From a checkpoint of a small transformer trained on Wikipedia: LayerNorm before each block.
Each number is 128 + 24 x the weight over its row's rms, rounded and kept within 0 to 255. Layers, rows and columns count from 0. Numbers have three digits each. The size before them is the row's rms in percent of the matrix's.

# q: layer 4 attention query, 1024x1024, rms 0.0491, rows 461-511, columns 448-511
# k: layer 4 attention key, 1024x1024, rms 0.0457, rows 461-511, columns 448-511
# v: layer 4 attention value, 1024x1024, rms 0.0649, rows 448-496, columns 448-511
# o: layer 4 attention output (transposed), 1024x1024, rms 0.0416, rows 448-496, columns 448-511
q461 052:133122101161118137148088147121107106125130142148119106151140154152161155137135107082100129140130094128168136146127135089105109121143114137124155099160161094127164118129167118118096158097187113
k461 051:131086119125098156174103147118099108134105114170069137102158124115147066107138129177168145106108100107152136155102133117153077134145128143129093128124144150110099118163143120152122088105176126
q462 064:150116105140092144118123153109132128182157098137168093114131126171099089081147153124137088110134152154116092132125120132118177153127140117159123112116116137111125130091131133090121143145109112
k462 065:126129193139139115134147155157138078140158151135151103184130180145129136122105140073138126130089117165127153049124087171138146124117123158143142064138142132164134146105130129110097144128121147
q463 061:199153090119086116178144124111118137097101078109136137115125132102081086120131137080140116146110121152128091141121177100174131150123144154118093102116135105151172140122142087172085179114122107
k463 058:085171112108099096149161122114115086110119145145130146146165131101113101147136106110089137172147106153109147118108125105131091148090136145146142107115126135097117124121111091135085135179106104
q464 060:141110133114176083142147117136150093126129103168147125122095134118176146123149132142118160128108113102162115136145089122075132090123113110101121150118157102123185109158154114127117092123123136
k464 059:141150133143154130086144101135148171137125141099141119147088064108125142106149131130113143100151171120125123161118140140126128119145114114172089157153122142126088145090135132126185117104094115
q465 053:128122117122100148157122106150145128149133098123164146130132109165141100147106110124132160107103101094144109132104104084119111126125120106102119105127104113096156126127167136176116078148190127
k465 056:139138127177117152114130100126128133161105144100109138113163076149126130100146135157120104093145151107129102159132119131098158128114137110152085092142153149105134140127149094124161116118124150
q466 071:172146142124104124121168117163094146137114157119111140105136157135145188154151118183118141111113130119138130180109117157073141101139123154132093127135107100172096135138108126147072096121101146
k466 074:114185119124135139117115104142172166124102129103085141129144099143131151094136112106135156137117150068134133161110128109077124180159152137124095143150121113139097150094125152100136097150102106
q467 057:081143143097132142158135135118157091112143136119100129133118082115121097134142144111206150119106129153096157132177119129117156156121136116086135150075089137130177122122135139113134150114128148
k467 053:140184130085110169154149136129119148096121112137133124126065108141150091135184136140126131102128100121147109135157119096171115132129098137125137139137133117091122084134134134177131108137135118
q468 076:106140129171132134135077163170108141129129127119131145119108128150118122093123103179106111102147125128119123103153138165098103088097172134133109136109085087130112149105143095138128154132121097
k468 079:122124126175149122114138106128129128077124144131163125143129137130113120122119149142108129123127118153103152083138147160166133110097092112146137071100104143138128160138133124144110139135093110
q469 062:160127163171141125110089118120140123111125118123173128140122139126127135114142129119116131095138152099138127109140151169135146131084145116143142152131146082139118094108139087159103085098140156
k469 064:107110132136156152085142103119106116105081130105085150145150103124093134152125114075148123110120152117149126118131126168164130125123121117128147112107150095158151138078133080108138103112133105
q470 053:114129147132119117105136149103112153142120131135058192092097127061142154169131089194145133154147151161104126111093087189090118130118160159089106144117129133141133117120118133125068145121073111
k470 053:149121111095124092159128106133134101082162142152129149127097129121133147117117118130143146170143117140114126150113104086074119133087192156122128103133105153129121150171141164129140156102102142
q471 058:186113090131121134139107115083158114108109142173117083141149097120080139138145134070156136146086145116106131102156151088140208158109146117147122089104158135170107149124126135136124146135138193
k471 062:121148136097112121153126154099113140153097103148114097140112115126114089147145119130134115115111074124181117153149144123143131104095117149134172160108133105106126121099145110126111092103155115
q472 062:121132126143124151120143108081145090142118099114102176121157125096091118146120132088155128111115138099108151115108137150145147141170112133138081177178082120126094107140104138152117113134103188
k472 065:118128131146122145116132095131140128112150133126112121120134157152098108167127133118137171132124115118113109111128140122134175138130123118118095144104111131114105165129138173128122110143116160
q473 060:150111109136117119072110111135140129139153113160133121100146121122143150127088078105106118129126130122111131080124112110137155120071119083150128143155131111128084132079102163135100107136097144
k473 059:123135149118138112095137087164178143136154136141159113126143128158122146144148062109121131129107111114107151096167094151129163131122179137185165127109067128142120171113119142136132148133107117
q474 061:117129101102088123136104135156127147119119121148108123136127088136105084094136129078134116153100109144145110113109115087160140169153121111158146108119137158142153126133141115108148131137166076
k474 061:103088127115110129121113149136121106122157147129128134114166136113137101088150135188128061113121119112095150132118120131133083122137151141118137131081122125119151070107106111134115128142180101
q475 061:166111128126143141141130130162146099110074139150174153085148167176133133139150106181116143097087090090169117144151140123100138111115120087130147146090142124156100091127151124119130111133148125
k475 065:152129109120166141127123101156095166174085198097096135103127135143116141123154106123138123111112134059133151145118105136135178132151170119142111145121136109137117145076148153124185121151134121
q476 078:153121097124125130137099114151166122119128104140116122125136127106142155068104116112139120135131103164092112137102139129151164111121130110147137112119119141129098161131108121127106116129115103
k476 070:089148153131144109121133115137163125110131115140135118186127162118138141131128103098096140113120100151130165112094100125143132138125135114141113114118095149127102118149115106118126128156153123
q477 053:103167116121115146128133107120131161138114103142124126119151133101096117116108174137146132116145141119126108143109105132122133113146107141135153138180138168121095145134095145152129137129107161
k477 053:170152143109054131132109183095156112126125102089145109139157112128175100146090168134109141168124147124129090089122136127109111115158115157121129137128096160132136087132089128087114125110135170
q478 059:122126141068176090155133155118143134133136090117124143151131143151194141165146141123106112123127105112168094165127078092127135126104076105071132148149164137100142087149149163134124120095124115
k478 058:133136148134141121129117147157149137135107134091124149125144097148156120140119128098129137116093149112172085130144122144136133148135133160142126152187150111108111114114125121122168127129118148
q479 055:126149124139140126139098145118101145106107138111092125112184096172120110149130107163122137131132118159134150170103138120116116139132120132115099154112117138133100163072141163168104164131158134
k479 064:127113135090096153100064132108119086130095107085111156124105106150142134131135122150148131133150149130139166143087174098118102153086111167116144096109139116121121169169120143109107130111163156
q480 060:112147117111143111132142119122125169129127148095140093144135174114134113118132141115112132207136105128107179196123098122160073119180086141106097141153180087125103153096109140143147159136123117
k480 059:162124115122147123124132148143143147156116109127133135121103136117166126111156146145110175133137103139126121143136080119122083139086090150105088180174130097113092128158111130147130143132114161
q481 061:134127121115133083110142136203122129179176157134137130115122140218111138136121106161140106096121113145133098137138103105093128122125121107121145125118123158110120153094148175094186117123102111
k481 063:092155153147155162119112100146186165140158169119134143094104145169119141113127135088094107151081154079174129102157094140127163165153122152134105093132131099158115170109114131074158118174127165
q482 051:148126137168152102137098136128143123136107075136145092098132157068133132126126145158139122116130146151143122100075082144138121110139132132151147120164131115094114135139126146127121147143162114
k482 052:135162154123127104107151133107126136118132094135102137158162132118160138156112134141132125146145152134146140067110143122152148115110134107165130106128104136131155148159125092084075115093154101
q483 062:141122125151121140112141116077137075129137168160142098137164135141140157158136104128129147154130146081138165162120107121119136118163099080128117094127167127116113135131131153115104092136120161
k483 060:149126127178181162144117100168115136150088106142068107085119090180114141137129098124155148095123112126124095197121098122123148170134136107099088179101124105122117112119152130114130131111148117
q484 054:148117108117157161127118151175127140118067127116089130143110143091088184113141102157114148134119118135140146173133124146120146137167152164157122142151136076138081120144135119107080139141156115
k484 052:171153092108119125148126124140141071094098078132138129151171146134138118141139134127127136117132115122144146095111187073098089132086098132123131151131174146070108035137113149117079100129162158
q485 066:103142118101119128092164143133127113139104105124081128099052139096146142109162085166113169160159153126154144109147085150134102122151107141121145129154152125157118094160100109112096107123148100
k485 065:164131077122179126171162148138161174125131131150137133129117161146153070134137114123077151114152142113103177178132142065119127115127159103107147185145128131127111063144121148143123099122101100
q486 057:076134112075114126129133151150135148110107133137063118156100129123119157152121073109140139128148169176106129143130105167114114133123112125131096142105140166109133125171081090113109109144151096
k486 055:137123086134101112145120159127157140098140079146091108160121130145171133133136100136086148121114119130116139180109154076084091137131156127090108131089133141116133094127125154114112141125190093
q487 059:176128132178116176114150119105152110121116159165096141138112096176109108109152160119163123133121130122114126121177181162109137133141126152146114128107088140116158127119159143121175145116127164
k487 061:098152142130112164121130149101117130155135119144134092151103107138090143175127145127160115139130104146136140128144094128135121108130113137126149100139101150125117185080128149107155119119112138
q488 061:176166138150140180189101143120149121103126148161161124116097115112095131069141173155143127130113121134130112116121147150106146139106122139162172132112097126183132142109120128166128147108146137
k488 060:104180104083143122146133167108132107129108135118139122134116151098139134120161165108111138104114119147157162098118134149149096106112100117183153100129132129126099095106137096143107102148169151
q489 053:112115134144114090131150135154153117156147107130158154145073123157116067099158141097113121135136135132146109121151155105118117167113151105119113133118113109139139117112198100115125145142107152
k489 051:103111162135157122151157135114123121143157157133144132105108144160099113130109116081114106137098119134149118120167102159153117140152145116143138105120126122149082143095137109146137130151125127
q490 064:159108101116130124119100144158113125134172139151130146124104172112131148117137130182091176128088147104114114123093119150103167157081129134132136096105079147156140107101127148175094126076158135
k490 064:135127139100128114127111115119097150152117148125118129166133136151118132146107126108067114142144108123147168119098126093157135114154168149167130121137079152140138143127138083141105089112101112
q491 058:116128119117106117132111120155099143103103114119111135160135140101151135104087135099155127137167107145084172126120137127152116136140152093138091136144104113114124132109129146138117132114104129
k491 056:150075119111112106140108120135117115125130118142138110095099126068135092107131112165150123109116120098151134126153148130133081132120124102093133143102146085108110061176094105137115124118138101
q492 062:152144114121157121149101128116124125120152113120139106135149122145151155174095137107089138116119077091156134145082123139162146153123092101103113107159135135148114153087091175161101118080114131
k492 061:082141157117159137106101094123120106098112123143113147142121134131121127144100120139116109112085138124150119172118094112148110151166095122109119129160137058119096175149144148147136147134131153
q493 058:138138092156112141137132071100127142104143109114186146156141153142129104156138206111100107142148088106165132119119147128106095143150100134127129121166160124121112162104120104154114157122114146
k493 059:121075123117151149116114111118143093113119116140106143146158148126127109160119143153121094164146128133105099145109142124159148144105123090120082146146145091141124161127134150148159137115163136
q494 071:144142121192097097150111134155128141142131134108145122141135141173106124121083132126120094128134125147160094106100153073145126144111135136120128103158136084139108188094162118164145163132108147
k494 064:127087165141132109147073138135185094118128129162128129107120158109123147132104132097141138166129138123151124078119128189137137144068104148119130072110139118145129162144139104127112132151106133
q495 058:122139136096113160089106139121091132105083189105114150147154103107107141131140143119131153126152148109124163140144153139128087118129143125145161107130123144124100158113106125127145135128096138
k495 064:148127106100076151158121162106108117095117085130145105129112104148124085142146120149148116121168101158113103152147161094121116124101131085101165176097131156129132063142135160136125152104155133
q496 074:120122106112155135158130122116144122154148113175129145102104129094100176113124100120103183135112142145112108099106085142127181100122137176128119137101125135163119142147100130158093151109138091
k496 066:121144132109145096098150128116120146120166137165149134172144148142121119148145146120090146133146133118118164089128137115137100067141099132146124150129108163147168160124100143138127102124131138
q497 064:138120132156090103144123095194094173115128112132132162102112165135132140117112146200119134137113126150125120120112137149111157101126157143139130119126113108119109135141131139145101136139134130
k497 063:120094112132117127123119125121147132130121142157111143134161104108144151083129135139117121126150135113153150122141139116101151120164126146137141124135096145155157181138071109107121075146090114
q498 064:144141142143151097132132106085158146114107096078162094116087144130140098094143135124122093132153123103159134112135153133153088132117119083073110126140132108131149093120126125147116166137116154
k498 066:119084151142180116128139093159133135078113127128095138125100169098098146137130106099113154159128125172140096121127095124145117144102133100145133092140126117116098167151133093144146157171077120
q499 062:104124075104092103154058162163120165130112104143105134132088121126169095116114138157145140144151117176091098128117105128138126137090155105127147093100104129135146134095129093135129155106139098
k499 060:133120095140100119147115126132139084111105152165159118102159146113113126055140130141121137131149110130175187120153136150121105102122132144112102122141112138114108093176131094127088123129096119
q500 065:161130097133103127128119092124135131116139113165109145124146138086150176130121142101104165125096104116153125091103103121148140110088135131130115117137124103172135094175115132148116118099144135
k500 061:126165127116107142127126126124133143125131134124157143139149134127120120121137129129139146088117074118130164136141128119143105085168140123158146146119120166125123127140102117132150109169102098
q501 054:119121129117102107144141107126137104143142128130112119115107111114127168117117126138134124116153108106110139112126061139130130115119127139132106128121078141136153087157142113140138127120137127
k501 062:127157170160155158130130090139120166097176119116145128112109127131113134146112112108137133117138164102132128105152085144141123142122096124139125108120109147128113158138163112122134119150094108
q502 056:141150115160106077109071118121123174117138102127135102137144154157172112157111128102143094149156099148153130147134133092150111136145134084112087094112163145122117146104141177106130140143101105
k502 057:108096150129110149090095122119151129109109162120127144070131140136151129090141160082154108133124111124151142123165119148067132141130107157137148128116110089104133149191098122093104125104111139
q503 055:101083117138088133147088089128108125112130076183129150151157133118116120136113147105096130128155149123147092088156134120114136104106140167134113140154096118142141095154142118147179131144146176
k503 054:155122128154115114129127127116098080115174109124152098117157106120119145128101113163143117098165143113156085142180138152112120081142115124158132133140154147127099087147145119153140099154150078
q504 064:176135116170146196113140123096142076135154148128124100094153153097118182137137104150101146119157175100141168115118149202141182133152143155141128127163130150168040133106121138123097101136133160
k504 061:137140147109149148108145096126129116121122132128144122170132179143094120189083112101103136118103093140137113136119125098124136115169147126133172147088130119136115151096108124082128105158147122
q505 067:155059080137109160123107128131135095131113155187144104126166126148126170116152125156100157134132144106160126136158145121110144129154127083142163099145134107172060146120109133128098114125142140
k505 067:140117159128160174120105119149121119147096161141124128095134137152112118135130093126156127084139140084154123178115132143111178134161156121113115161121138140125124136090116105123146115109148129
q506 072:126115154135153145101123160109160076130110135135121086171160102101137110159149141135117072125160160110096160113144146175118123139151129146105145128157128125123097135107104136097120172136082157
k506 073:167098128099153137145113141122116096126132066127110086148119122142144103182117135131133149112149133156138089163109179112095130146077136110121172133122146090105137115118125141113089118088136130
q507 059:081107122114091133117171100080141115140125154140097095142115149139135087144153131121095141195126123111130126119162117103127102137156131108099136142149130108125156078156148135131125115152156139
k507 055:176119112166167155157128162117108141169139152128137136113089136132142099126132100136141145124137137107129098165114107117121105131097140121138131154164168093150097081139138168138129115144150146
q508 060:112112134113095116099126107101136148159147102127140120177143123128138121140095125073108099126125111115167119121131124129148115126160138109079128127135123113098154120163125085124143156127107107
k508 066:141070137175130145132133075137129147096159177179141104134162140104105123139103100122131123139153124165074100119134107153133144126097137110117119089124109163129128155183110138130129160130122105
q509 059:123096133162124171131117146088164069150131128212121124132138118089098118120159112132083161123114145128124133085115106128118141163104148131166135106143095117140127116174144113172134145147118148
k509 053:161110143165158145187136107148077115138170115170104092109174136164079138167104134139122118142112147159165132138140145142151128121110132121140137137118139159100160112127108111160130123124155138
q510 048:105177160135159152098166185104135149113117143109126148139115118135112086120092159132137165133122113117146143140104187094141073145148139147145144176163151092138110119113173129145124137121145110
k510 049:141136095113139135147122150124116104147130108132108135129122102103129156100118180144110115135110151150113093119131169118162127157129141159120146161129162101120154100087156142176134131119125145
q511 049:132098123126124159128171105097159128135127145136101107085165128147101154127151106111114164113126131125125165146152131142134134090172104103116093120131166138134107185140097142130101139119127103
k511 048:124113139079139127108115141165153149172109090087148155139096131134152140137136127155118144152085128102092152140104109126129075180159165152139094116108115121142087178110127172065161136129106149
v448 080:111126141117154146126162146142132121114119121131100120137157107113130152100128146119148101129156149145163103121157120184127106143132165165102188144154126141142113155107143092111112120100157127
o448 087:155146111107108117133125134135113126156145120135133114131097123137147101143125117102117170118124119135088179120102123102128136153128089104137098135101117099151115130154104117145142115171114156
v449 085:111086100146142172100101137112182208128138068078107138122120137118147139083158128114125132149105106122123089118129114149119118106114102137089125108107104142151105109140124113157131136142129132
o449 095:160157163107124117145116112127127063093131148126120154094128125132130108137143135104183088115111159136098145089106142124118129135117153088143094130124162099114107159095122116136140125136116133
v450 082:177145129118118147106130155152130099124099085112157094146176134149123147113105114125113107050098133118109125096127128169125112135165126081109128143168123080134166093078153109124092134123142082
o450 087:144121103123150114125147084120092129140149193162091132129108121107130108120130159103164159212156140121110117159112117058083109124103118169121122113088123182093125135140075108135166122092119158
v451 083:158146104116085113107110127137094132115146101122073070182142098150109154093145161163137115111117125132135119086152152140149137104146176093095147168104182174117133118142163088138154116115141101
o451 090:126085114124207157122100121143166162125097154140164118112113136128123140146100123059122135145096104126086184144065132102089127173136087118167129112163113098123123120101089165158132153106152163
v452 077:107165131124112121058168115076111111129134181156130125112090096122104133125139112135121133107132132089136104130144108109116135121136079125115119146152144155107151138144139100079139112071129137
o452 085:153130117157124129139100155174096148125142108127112151141131096083149142144106138152130117132138112186128151113139127111144112174117136129120123111111135113179126141134118159149123158162151132
v453 085:151139116126131112148150148136153170102107144140156129129105118145125088135143123181157099126118154100106168148115126098123139129128089167145096141117186128128083093128121141178143105140128121
o453 088:104134143165139137070126113116140079187131118148093158141150120096145155101129124090122119100139162120147111134135142132136117161116138095134116121120136126145138163119126096071143158132130127
v454 078:147121123114127161139124107141150133091174158147148121115154117096117106128062110133140152134124115104108102138177125088102123165138142101115112113109195114094151090141140103162139099137153142
o454 088:108112121119138093168115168100104113136097100139133114160125141153080108166163113105082120139131119129168187127114150141131145117109134139137120116149085131123122184088113164109120161149112128
v455 082:119141171122103111084114177146112116168098083122129147165139143127131159132131128152144107146113110085133131134086126152066163146090096166097121105121086116154112142106145105115135074097102162
o455 093:107120100112105141160132105151148156135169137166145112113129104103133107105119109089096120104155125161138129133124143108159133139160132104135151111132147155134137104157140141139139156147145131
v456 078:172111106171153117117130149125126102182113119170161128149116136083121123116126151140141118120124151141125121127123146141101158153161133128129138106115115113131147080136155112096138130098118151
o456 088:123158125079123110120114115153130132180162189120127163136112131180140156157096089172140124121156135131140113156131086094144096131138103113139150129152111121180096184118100156129124097135132124
v457 085:148116100125165139161111075139170102115136132140150115149065110114119153137115132112121101154122115135184084147098080159111133116131070156137144142126107103079144094118137119108142110122112120
o457 092:128120115103131128128153169122111138126158107137141139118184139120118099141111120173149151127123151141094119167124185141121110110144185102126086141125139159137130131137120143132113108141131118
v458 079:080122131128074128126149138133118141094136088123122145131100085128128131153130122126138192121146144170169146116085134119131177199120132147113113144100069117136104143098119114117158163142143090
o458 085:160100138127135079129127117123140073140174111131154130102136141168163104063129176119113098170142102131130141128129111135173109064110123097121170096115164102096144119150132124121084081109142142
v459 080:123114134104128136103138132089178145158096160094109090092146139138139119137089108206105169119125106129098094086105153158140125168115124148124164103098119141143130149140125150127110143133138110
o459 086:132148133152136119145173164149127102132125129149128129162105128126119116123108124085136089096172126125153156203161110109123161082114118131126107123140147114120118143109135094119138137116134133
v460 078:165144133120120132118129180133111153125131137133091113103160115118121144115151114094165132131153126129094150089076163138130119113125175124101131096120104117150141077117148178186080143152129108
o460 083:116099107137125117105082051163142114127098111128111164144121129153147099131121123135105148140088131149142136179166134093147154160143114146112139133104136149104095144134111121112159117093148155
v461 086:128154144144121116131109118128144125123127118159105167109094129129117089141109116115109123148153093089098169082175127130132133132150122143077116158113163123107142144123094129132152134092120207
o461 092:126116127127159134114138137105126113133108127122143113112148136123125208102137128153147129137117145135121093099105133103110128129132100066204164125127126135123129086192122114112109126140136106
v462 080:159133096142116114095149124117116136192166144115143135155133124123107079149130176127059111126117107138127132108104102108138144133136131137163124177106090169139120131161177118153166124154130109
o462 091:081125148143137174095120124158145124134074124148113098149096115140167177134160022113139121131113164143120118121133117128173124107109136150111121100126154147120092144131088109146148142096117149
v463 083:118115154170138131147129158145121126166181145111124110163122154065115141111111148114111131136120108131151104129093107128102123117122090105136110117148142080107107148113103170137183148154141131
o463 093:136142094120124103127156073127145161062119105135140168161128093154124124134148114143153147128151160122097179099125184161116116132128114161146141151147121136144111130155175117090061091147145145
v464 081:158133128154188170110144113136109126148159128136145170098121137089113135089142110146133135169079107113111138117088150132084116163158107164152108167088152159127160135131143128106100108163132118
o464 090:108114119134092100107118114105139101115091131113124120164168126161113112147138166109115117115176149124125123122149111111108106105122143081126124124154125111137090092114124105140131137106131134
v465 081:158094129063124127154099118151125139137134114135169106151122159144089176110141123108162144117112095094150108138164143126110120148145142100107152122108133133120062094125167132160117128139136152
o465 087:123135143156149130124135173090152105117078145133122164150141106123128116126115110167079142093167150142117137139061099112149136125106128149124074129130116172142153147137125132097141135117164098
v466 080:157133128105128125146104123097139164113112127137116121174130126095134166140135109127126172174128100127104151156146145161155125127114126132155108125129150102162172156177102115164130153114133143
o466 087:103121151102144168135141153196125122158134127126119115116129081141112109118123173099110124096128167106165113123129135083135155132106142145106170113130119144094088101113168132104121128159150122
v467 083:143084117107144121145122084104172121123124155153123109119127095117159154111135147084128110159140102147119132148139140130163155108077118165134130117124142136124156140169108158121151126118137111
o467 090:123157103139126181130113191143094169134131125115109154121145148134116082147131131120147141150133167099142133137086087106084113123185154100122105113135148114135128119095156157143113147144120135
v468 079:105129111118096135168138128085137118154140108061131141088115103150112132159155106137146143168121106112145101104125162111111164078067115121148130128152116103128125108106090159149085182144103092
o468 087:132112164127150113100139119148118101122096110107128111146128164158131136117094179141105100101126121109098153146115117150119100145158164133085146155134110161125133159145145090125155083106125115
v469 084:136139113173161159122153080113083101131125160121145099132140117120153144155119149172121134147139108130163101116132156111115141122143126153130107132136118162117127137095125104104129145086155109
o469 095:141142098134098134178111211126203109113123116125107139125068137161124114111113108140160116155127124153109124136131074180128127151099125109171155103105166129141107121124162164096091105131125157
v470 081:093150097105135127110130089103157103163114113130122180123124148124160141095135153136125127142132131128123110130100138080120162154125117125120175099113131151098149113156097175140101129097092143
o470 091:126134129148140140164123156167134145084111102115117089127152132108113110145082119112120145135105112154102133131137118154131104117123113143140061155128098111188114122128139088127150113137155119
v471 082:164145144108089132118169118118122114137153077154090131102143144119126173128137085131124159126125151135147114111130152096114134171119122096158160160106120100162092075119110143050130114120101092
o471 090:126094089111162121159083137149101133151088202136144166160115133132109118147124176125124116123126102123142141118121103133126155081155129134117143159149112159091167154157130107176131166123128117
v472 081:145111091130130137124084139114099110136157157098101090126088112132153169126123151099173095152092166161111121146154118145117110111147133156146121156180120112140127166146095088153173072104136136
o472 091:127101127146115136137186104176159133121101096188165135082145149121094107105142138167152157113134105073113125097127150114147122118123110115152159118101129109094124112115136120101106157135109105
v473 080:111134089122108140142140185127132101166142146149070154109127095118126127079149118113144197192108136085117132135100110147126130122141126127138138169138130129116138159134125137136136136102150115
o473 089:134114164150154161086141111131121117085115120130160092122129147118119071123120125144122109078130123124116119109169116112123117134130123161108143096150147101113109132108167097129121127181125127
v474 082:121112126189121122073138129107159145122084130157135118131094108188131108113139145116151139138105168121115073072133136160130136109134121129131108101137120106137152163146107116113109166138123127
o474 090:118148130114123124133136138122111150139137129115118158134141135083141121145135120108095122112147081143126151148132132117158083133107134127130137135108132166102126139123128161123120108085141150
v475 079:150148152124109149122140119074130153151075072109118124108126168160150117135120146104168117152147153133110179110149097143100128180133095149110139106152130137109132115108133086138074171119144127
o475 086:118107098089171131121150157172157142164154188171100157129160077143093119129114125119119154156140123103154093154108154157172139092145158126135076158111163152129154107115115160127163104143148132
v476 086:120146144124114118127103102139101125133149155166153104145147134151134095140137134101087114159138114106113096100145100087108152113091112138121107160117099111132123128099080127142139119143108168
o476 096:132103141112118121106119117138112153140126099125125147116130104108108150123118130145124135105103155145142141172119166180134118158157152092116159106155139158148159110134160100099105135148157116
v477 079:189166175154116129148138112128101153093109094123101107102122113117164134129159132119086083146102112115165129127150111149149126127166101124110108143118134134117111103154097188086110135144097108
o477 086:123081142128138117133125143122097124142120164150184115086130148132141133104111094127102152142168141140105126124120142102083151115089101103176160107111120142125161155130118069171126136155156167
v478 080:132153141185124128139137161099108122164075111115086098110092110146101145160130129120139143121136103109177112093101158112134146108148152069096087119108127159160097141165103128130137156130126091
o478 091:146111126083188135134090097155122157125145157154141183134140148088134136110131116126139129119126149125102151146133099157128123139092102124194174111126108101085165116140113143152114150145139128
v479 087:118192106148126147117136129150096090110106140138137094131151126100092133097139147123114166128136160103179118096115130138103135111148145137155128173179137099118101101173117092171133125100122131
o479 092:137128126118123127095174108135128118127137114134098191141109140127146134157114105171157136105132082126081171097134116123111136135110107112105125100116108094120151151118126134118141118149127126
v480 081:138111110092091160120061150102136131115153137127123077156147152131178148124145100151136143104115104132113131112152148163128159097123133146123132144106118146115151120169130126148114153118129144
o480 088:133138166141161141150154117163101132118064108094137147075128103124093148124144177101119118143102157109097122129113108067146114150104145131102097162132153117112120156111104131139145126137167078
v481 083:106125115117117115116116122099153145143113110110121114098177119128118172124127141111126169135170124106150123174129144100143096102106122116181125141137143147136139112122181124101130152121091131
o481 090:118142110106115149168147127130125100103124144130160124144105120151146081142147129156119097123119089127118112129097126142088145148141178114091131133086132114110161129146100110134100112129171110
v482 082:144146125147152128146139122150116109169123193069151128113148134130127146091121156120109113130120147111161166151103152131101164129145144043171129082116098133138164141125136142080109134137097087
o482 090:113118157121082113098137136105105129100141089166107139112122122145154121156150091137120165117158111119117134133134100179130114104113133190083143130138111133116120115161119126152113106143154154
v483 082:125165098102150113161131122124182146160107138095115117111149133155163120111104137146115092099146130137144137128066146153160105128147101133176108110135128119154126116066116118109098099163162091
o483 092:169100147173079139094141125133092116103153126118158116125131135144069138143120109111135137150132100100135127162172143127071093097111176128127127139117116087116164140185138125145146146125114113
v484 085:159108120126093111160150124110130110145150119121133137139141132138152091154109117140128098184155121108114149097105131115124131112086123143129121111153122145154089117093118153141134118081143101
o484 089:061114139111148149104115133151132119155125164106092132136119127100110132080135141117164162099108129163153145124090144106161111161175125108124164124129141083116181148178137113171126141124113111
v485 080:130059074154085157143145113136139146091112089137140132091114095084089125121160114147108134151131148142104111125169135124141157141092130123136161135124167102125132126132162186143145131146083107
o485 090:121204139133163111114123160108108123111113146133120113157147173149132089152089148131150098116141121084170118136114139120139092101149171170133101167104090134119128172109092067074069113073140116
v486 080:072151147152142154137139105171110134184130057112167124151135091071123118133189105156099130120142135116123138079152135107126132135076110154076092144165163182123114167160107125120113153167129117
o486 088:146117123111067132143157157101155150074157124100092135113124150162087159101118150089144115142111103114124087155133132115123123167155108104132132144126110096149108106115196144121137135114143128
v487 080:127130097111100100147136095123132151152118113161127133148104133089096099101143104151144116167084122181112147125114179110121140174086142091139133081150139148129165121145156167117079113148106131
o487 090:142154156104096143104095146141129124105128121098150113108138080162134147122127136126139128101171113090137087154122085150147123082171156149101122168086120090114129090105112094119168124118122115
v488 073:099155133121126091087179165133109135095135141118122152155125176131132091131117147117113139147084103128101117129100105113097153110132097157150073175140121106112119127103114148087139144152163160
o488 083:145120170100092129136096105132139116137138118144138114143131104122134177160145116122173109152149128136131133120134142143155123136091175081097184061148146146135157146152145127115104109149092093
v489 079:121118129121113107141140121144133129124090145126138105132136134138129141141136128121090174103104138131168093104148088099162141174152064128147126144114085091133108079116148096147136136129167156
o489 090:110134109125161169120106118113090150199168119138094149131137089106086116132091119097164111117161143102119114121121137147120118080084146137136120153136170168134127138144127138137135135118066117
v490 082:134124140144134136131115104145114122143177128102167113165164122133073137113106175148131151172183110172144143163127098136103091129144134135126167115135118117131149132176108146149140132131173140
o490 093:105119138143112114136136133118118150136107153186106153106091104108133100176147130116167115099094133120127094176131146131166160162126115176087102140125159121141075125081142135111096150124097123
v491 084:134105144116114121129089091158137133089103149167161138109139092092117113156136113114151112137101140163115128161130137124137138131144118131084126094148128129164126138150109097110129131106158098
o491 092:131133140091099161148175135138094103154177130098118122167121145147110137112106168125130136148164075114138125123089091127149130163108144180159132148117142137069156152122135114121114132153090163
v492 081:159099146158135123136117089140129108117109113180093163134112143156106136139129132105126132101144107112170140122143099143151102138145109106147153140140135119172075118075116206130131157116112117
o492 091:101150160140085092140120116104121151136168134097151094100138090097141129120132085138132135128122154138117127127132130120137152117161124124095100098132098140085151153171151088120144132167125143
v493 084:146116162137130117123108112112172158168123132159094126145126110101128064137153140154139105131099154128111128186129124133132167156112137076161106104140167087130136094142143137119107144166151181
o493 091:114152081129126127095156154154120108106165117127141144149137079126123143131092118099132155101148132161104150073108161153153130118139121149125108118090086175135085143148159126142165109128113130
v494 086:137155129098118152151125107115101106105142105181125148101125163149130157131146167106127140170140083152117132131115155101166134128113137109116147093098094166155183117150112126154126104081148132
o494 092:090160131139124112112139123155146160151058146073127111135134122114169106103090141140117123109064158133125116161149125131129153129161139140126079137148171095115104137113165129127180129172132132
v495 082:142114125156111106140095138112140151112149126147128168088117134099174115119168155072123142110154132154121116052164129086134126154143132090158138120131114087151111132149129130164103141173116097
o495 090:103167127105181162144143139122118084116081123135133082179107137117063127146092120151160136113109139097174145171145121166105142098109114147103123129144135140129136131107130127166137159124149153
v496 081:145144138121123130144150090112096111115138112156151093132089118097137145110144121087150141087137131098167087121147090121143173126163160123129120101125151114153137134136105128140165069092131134
o496 089:122140108132172123121106123125141166135160140125105115113115129145162137159109129163124123137109131120111138172098157159116076137114103130162130173143157126117123132124149108157096173165086097